Part of a small language model's weights.
Size: 18 layers, width 224, MLP 576 SwiGLU, vocabulary 4096.
Architecture: RMSNorm before each block, rotary positions, no biases in attention or MLP, untied embeddings.
Training: a variant of SOAP for these matrices, 532M tokens.
Each number is 128 + 32 x the weight over its row's rms, rounded and kept within 0 to 255. Layers, rows and columns count from 0. Numbers have three digits each. The size before them is the row's rms in percent of the matrix's.

# gate: layer 6 MLP gate, 576x224, rms 0.283, rows 184-218, columns 112-167
# up: layer 6 MLP up, 576x224, rms 0.292, rows 184-218, columns 112-167
# down: layer 6 MLP down (transposed), 576x224, rms 0.269, rows 184-218, columns 112-167
gate184 103:144113107171104108115171152098161122136133095180059125182088164140093159133142178122116200170061055110112121100157108086125152091145114084124120086119119108139123118151
up184 094:150117115088182089115097103151078084120154157101172094057193107090125111160125098126088080168099176144150145166094138178126192139096148127148111158092135162118073120087
down184 099:121080067132120064141098126099130066159089125117083090110127132100156126098121153115115165169104123154149133167118103149144084113111068051100068104127122120122145149146
gate185 104:127130128106149132112168129152198115125076169096111156140173091141090067168098196107135114155136125142116164092111129140118102129091111110070147129130135068124129093149
up185 114:153125106163169107154135086165111129134142121154109158182084172134153161096171091086133105098117145154134130156109106114114112091126174103218130126136175154061104161114
down185 096:190086077099151126138126129167095114106149116125143174146140122149160102098109135089124098147098116113085089130123143100192046088117163130152174106152140072141125142122
gate186 117:194144148108125102096048133119124179084115082166164105143133148063099102127135119127152063158104180141134088178158195140111082105103052140093071165152074201146142193137
up186 114:103126161123113165155135169104162123107130131091114099118136134161099094104090107149137197127133133129138207082138103117134102133095078156164119103111124109193103141169
down186 108:114124174120119105145081147112121165104150186161102059162099177145115117146170077108109148146085135109096123121181122129106079103100114117127108105157074148139101154140
gate187 101:114163112119122139130082165098149162129153119093099197165160144139155098154155116095142120132095186087109135149096130129135143122070121110103174108156134110131145078136
up187 090:125157130133046139164170159123159112117145113120134116155098122152123172083091144182109131124078091102188095103115035102135079167130104102136076116123132174147131128084
down187 096:101117203155112150095103163144127106129038080095081065151109110160143104125151111081155086144148145121183109131066171117113111140119163114092128174152102141177154080103
gate188 111:150131127143093177153119142152159115166140157180132186122176124147112158179140104183150129159069105097072146150065166125097121137146128120166094147145092125157112092085
up188 104:157105099010103130120143087155123108171161149150179137107158113110146073108134142142158192144109152124097127173122197135099151126106128205130089121105160160099121125123
down188 111:096101151074217097152139150144116085152074113149161105131133159082175112103148067137150125076088121178130097122156198135141138123111109177134138145072122126135141127203
gate189 094:121137137074122113167095162110187147127093109133121092104150089175158070106130057101092168160158143084122133143148121226155140095180125168143129108153102133114121163122
up189 096:151106120079137161154175154078151087122143062095097142164087152103092064109139144116113113171172136167120125108139124088109131152115099124143095104150127137165078161186
down189 101:147080123160078155154141127098116114101090159150133075075111101144134159114123104085091136118100051150137158190098095111166126105135138131087145107151106132080116157151
gate190 100:136138245108150105139129153189076164095133089155196170146176144148114074159094157123112096180095056132097070121100147110153135121163104144146140165094112130179099117163
up190 096:175109131130187124107102162116173139105166102141068077062143170153106136106193110128105161198131166089103143128125130074115172164126095101130111166134116095107072153103
down190 102:121147166133138134153099164204120081099117103138133152088081151162124123082133122144122148138141130143133125124111135110147175123109102148095093134135074140083109162140
gate191 092:091153173142138100042144104100128108164111164178123134098127158125130157102155104139095118109175103149141095111056109121129137133172182125154150184122082137174140127103
up191 087:149184083146139117053131092133165190090126141123104169124105118175103136122105081170103108173107110094131111098115109135141175130166135136132143165135084121128115098089
down191 096:160173132082126103121218091154212168112087138197174137077125118104142144108123110129129133081102156101112147106133079120123151117153057130150169132078104165168175151143
gate192 099:147179104122169103178158109086145125146068171140169101150111100118148088076095089083123206168127142143171097166092199093094147133159152128102124086145141138152172166112
up192 093:085117209058123135097136179156146106066128084075116135083171197170105133153123180172180124112135146104148167097143109158122111181108078153115120108083063129104131094105
down192 101:161116224157063104110084118146163148092088138119166166135119189145127092135124152120151130096107124156180160130138120152153088167129117126134085114120091137096151080108
gate193 098:127161134126083126110128134219141194105098104139147118122187147107144140150152195130120056091165146102118158026125119154163131131104108139143086139090110096134099145159
up193 095:149140169111105206119112140090155116095133140103130124058084054172124155205155163147158122103131115111112136160152154166110195095127144122135068145104086069073116145179
down193 094:164142139152141123178143172059127127151152143159113108134139173113084134119108109128146118130076129081138117124134140073141106173095124149149132177077140125126153126150
gate194 100:128138165157158109118063052125182136106204125102181079133081087153103108129182171155112142151129124127101185097111134159097189128138114071133130150114182139125134090151
up194 098:145126174133152177146072129122154146150163049105128119148071107130112148136140112101096139135187180118121118116082199094137132072124099088133095147149102130139100158081
down194 098:179124098128126104090139123113114109151047129141157082132100148108097106165109111096144140084141184138078156141094161050107147078083116177113095150160122154128076138062
gate195 092:196090086071145134121138127097116166084169078132107162124169138119126096094111149151067160131053155150141111085150115120169122106093137140151144112114063137146171113112
up195 092:102150145121073131091090131154154119072122169131125130142097065086168116152135097128136152148159100102174110116150093148087145121127209180048117140153155130135142084171
down195 105:049122158124106116146094135179151137086120146103145135144077137158179099115096026139091106105122114129139090185123150138121148151124167122099105132169068152138133137110
gate196 104:157164093143155101139159150125125151161090098151185075201154123089118085115163070113125094109108095119125104153139138161109168179135159046065202140079078120132080118118
up196 104:094052132082131171135100128145113100084169075122144126137085157106116125144140134150161088115117183094048151202158099083104162131128113193113138074126130149110137168135
down196 099:096177071078073156074118153097139108100112124160077096153085160123101142103158093114169165069168149096174061167183085160106140088156114117167151161112124116142102124115
gate197 103:128145117082148163115110171110155101098159157098072109147114128167126128130135085137122104124119086104108190129169095064088108127124161160109084141116159090117124147141
up197 102:138093182134120088181083053163106109138153186090122107152097191186156147099148139073164161136084143097112061147139163144139109101163152151135150080132142153070127088150
down197 103:092077152155070149102129132118062098131140115149151136126101089178162134160137100132194128170140107160117114119107098109076107122158151065161107135144098176131179077106
gate198 095:100142108122098083085188140177116127075118170188061114113100083113173079089157119090147104115061107117150110208142122154120166122113112115089138209158155143163134115107
up198 090:173119123118123073126104104117176142156143098145179113124156159122102201181125118101171179133174129160074142044156192116098115142141152136114068083135116165104129141101
down198 096:188111165112069107109166120087107090152082045182105106139152123109113141145180131113125187102114167136090122042132053132090111163118103128133169136190106113159084113126
gate199 098:089112156123130141146129133146155124089141063083114159132088162093126176164080201156096128145131119106082114140130122074120079101145094179096164144194175045127136096130
up199 101:147149128079134097126104080114131086183137142082149065141088128158188165130145136118127148136151117149144213146191063147156148144075068106131115117143131166097075063205
down199 100:162091103116133131129145162106063120169108122070165152129151148159203105139154089165179094143142165093130128091088118111140093208147074121131110104107052137056193051125
gate200 106:163129160110112152138116183117092108110179144111073136102136077105111121151165154197106103091125091163155130097113149127085171110141189132133164133159142115203105170119
up200 096:111133060150144147152119119129195136093111160151117158134170069117126178072145097123137129103216129109142097103103137123109154113129185184127195127126082160201167116148
down200 088:109086093204163201121148148134123095114139102118155083177045203155124114079128130169111108142109148116158111131146187116135104185119149112096132173163160135167163099143
gate201 102:107089095092172145161113102099110088103100131127110147142123094108155155152132130168144125100131116105163110127255173142126136119104140134073106188148125074162106152111
up201 102:098101161150181139131122115110192117147108084117123199073095085170102152166148117150155190161115180108134199097134114151148157109081125062099134109107125120149090211136
down201 103:186130177115190126168084132070152080122075175147169087076095115142134158139122088117116130131150128101130171133171113110096113110123107098123126229115087071161124147165
gate202 094:114114114167129074132136071077189138151130115103129169133185094112084074122126116142116118118134171057121101176145092159168136078057131152105186106129192149128120126153
up202 098:163121148086164163110096149121073085116168115158102140122136161144149183079133086105164169122164147132149173069109143127109202125137126117183073158160059089115161121126
down202 097:157173142098139172174142053130144131155092130143142174100113113110091152138110152137096120123121136137090174192114106120139077126154181200045152062091121116127114120067
gate203 105:139050137133109162141108140138121132161120183109203112125127144165161120162141112114164136139146105145139158137129133157139112118177184131137118101113125137108131162131
up203 115:125125086138109093145132130132107088113087108084101094112131113051078085144096122177125145156089145136103109111105154055064182118119065131062145108195141125113134144122
down203 102:151150142136147163088161131072177177139127142144126128157112081143096160124093096125075116127054119102126112165147151193136108092145173078142133152178162136174131091093
gate204 106:108115223095098170179197137131134105064098106086128203145133155149116163110117055108162129126143117127195121108178191093123092052092126128095155125160146087154103113188
up204 105:152154097101113105086053144121136166133101163112166137077089099093103102138101132130161123062224159075090173126114058169127126145091201175122138149072135139086138153098
down204 104:167093147113113145136138176067105106157117107149165136117150192109147161229127067126141090133121105115132098089173198088140174135114114140168107132131157123170143054104
gate205 090:100130186165091116082154112110101130160153118156133163084124203131133124150134125116116146122162191135150172101081196136144118152108144138100106128111115173176084134113
up205 091:176167120105134151141101065165207120133091125101096109164089104119105157109124112108150069110129112048107144094148082137141112144135227149103137139126115090121166053142
down205 093:148114187165116157174054117124158128142083091142164113103136129106047164149146127123144164195133134077160131115108132100118161148129119103136145130139114120151166152180
gate206 093:125151098113161152160140125134143086123184134138140065107157142128165110095144093101097139092120142096173117202099157141125135074065108083154179160109128140122189189119
up206 092:115108102100122175128162176108106077129174122151162110079199107084107151093184118097093158177110163046128095213159102103132132115122106107153166139084159181135179174133
down206 098:130059164144099211088059113145137099164097069138127185181112117151132175125125087122096142147119152090135082112106122118162115151183142113095032096121095143153127098080
gate207 096:161112100158138059168114115070155106091204214102148171130127153127086139090134102172102088168111113158175098111141105125076168105112172118138103132098154097167104134121
up207 101:092167149127165150119174105146152150109101141159114132123136143176184136116132104181178118066207116131104107107130115134122178112110105173126131134097152100128181069149
down207 097:067188151155173120085129160099095117081094132114137152132188124191112136152043096098153169086143137160161107138060093186137175092144170113115123094104145096119138152161
gate208 094:115136109117141104158102156141145101132112083093128161162181158117119110079135127146112062096156126137096137167121127171203165148126058081140171112123154157116140082146
up208 091:125114123096090096142151184110129200149067095102160116133190148128093135146152123186183034144113149081051175134174199119127120130137065145110155115209155115179154171145
down208 101:105092161152078089184144133180129127148142166148067120129113133132121129181126100136112189083183111079116108149139113113091164092187154110105125137186110154125160110147
gate209 095:079094062156130134139098054147149093116171144115147164146113151180109082101109174073160158130140038169126151119000122134152152089139161101167127133133123124136145089158
up209 092:097124155156170148066155150113099145154134047115134189137161130136118095113121110129134121140145163095172091135193120146119106131114152108136128159115137122092081133146
down209 103:139130152146168151082129061100139159160114131125082154168088133118136086147124132121129083107134102101161056121129106157144129147170107127141142195161173133130107118138
gate210 101:109172144095094198134120184164121118160097160109182172084162110106202090178158092112104118065109106175123139129098147130105092144163078127148137106087147112156128141157
up210 097:157144059191168111131083126107179130114128087181101107139120116132151129062094110123114133124117130141113149109177139146116152125174206140097082150165143115073105120123
down210 102:192067173095145153130122125120114075133140106156141123155111143153094116031101087083102113148134163165125112084108157125142145165147142164094159127163146169124163116158
gate211 107:129126117124127108106118114103149129089144083150122075169114121123127161088123066128153068122108077157158080104091121117126111145087085115169172117062081117095122078087
up211 100:117117143089109055136213106182108082116175163106115108121088108089125078175168160113095165138061191121066145129142143129161122110108121098135158150133137127153077142118
down211 099:118143154078139082096159149102156104135166150136127141163102151057136187152074121172172083148145160186103126109106159127118142117072114123139124121074090113162167088104
gate212 103:144142068160093121126131093126167131161145146142122101173145087130153161124139087186132121104107118127155130105161103082115195141150169068088185083132114111119072132122
up212 097:120164108115172149103081087154119096115164093155151113079188065115102146175130173130137167131133123158112122146146117114137188121091135104106127118102152131106056127140
down212 092:112154149124090144148094194159100133159143165127116158155096097113124146138118195126118205079213126151124095127151156175132164146146176159109151111140097098133098040114
gate213 104:149089109111142102162171117096119145195114108119142128120145147034152152143101097091156135131130092069107150110123095127126118182067128133097169122095143057167154135140
up213 104:153136120106143030126122126126123108175110090104141146095131140115070150212098095109104118123118127175110161114113149170090073155092106141087149153085113096092155111109
down213 101:108099176092133109202158083154155133142178154111097086130125116126223087122078169160135151161148113118115117119142124162180069107121150153097112156163161096111217126131
gate214 101:145158085085161217176137117104086117139083116128204126108138133137173124175144063098101142138160072145153118185072110124154123117114141168190085102119179182127127106155
up214 095:094076075163158070065149172148101155108148137134088142131141113134129118102131207189151141127128173105139167097160113169185111174096151136091162143141100077152118160141
down214 097:101149169061173106183155139117124063109085141143101139110097173123110155145163137122097126105198164137146130134195148115153089175115095126149095137113163107099138077149
gate215 103:150073169106155127151064149143101109154121116139149145065145158139093089071172114155164115199143194075140171122106093170135131109124099119152096081188195159152119099063
up215 098:095179057148071106158110149122192162086149162119122097152132130157088159097111111092112115131123119136120111108110128086081160129121089164107170122104083112140115134135
down215 100:110116099173138137172116195097074128107093189138138112101116131163155109090163097119125126129164170115068196168086131134090162123115064148169085131140150105149095112098
gate216 102:128190111131151139115082181137150128058082079168122106149153165157130103139102141126102138125168192104160145152135142080091174126093145118130126038143122101057149107110
up216 109:112150133111080091132135155088145110146123191133113184128113139102133100075177118173099074122121137165084132153131107178120038104123123133088094099143132100130112141090
down216 100:145144132107120128129113101138109104164098126116165160124208104082164109115145118144140162095149147109150134142097134166109067134077205123175161146133138158163081182130
gate217 104:127131125136131125178147070099126127168071112167100152188085104079168089064105118177150167173135167097077148151077156134150077132087177093129158154136123147113143079141
up217 102:136141115102129118117159128135111178097147133123134125060118154134078162145161162115153091123123162174088105149159117123166147118185028100124117132131164068147127157145
down217 100:147067129142104116098179125107109111081087163181143110116104113013120116107122131108133127131119204151101169126100131210144164116145133118121133112128154143123131099159
gate218 102:176119129135135157151173121170132139119075159122113143147113121163149168139115105173091077124090121128157119113087179093160134127070089109157113071102143085169204140089
up218 108:127125100111109134110088103130186121111117133144132094140147127144118177106158108113131107137147135138122097140079150212167093139124120060133126120170085175061099126180
down218 106:076133185091157101163142097120125127118096169134141154141149113157161133160134108127119162139058138132079066169109139209108082098102118154102095101136115133131145118099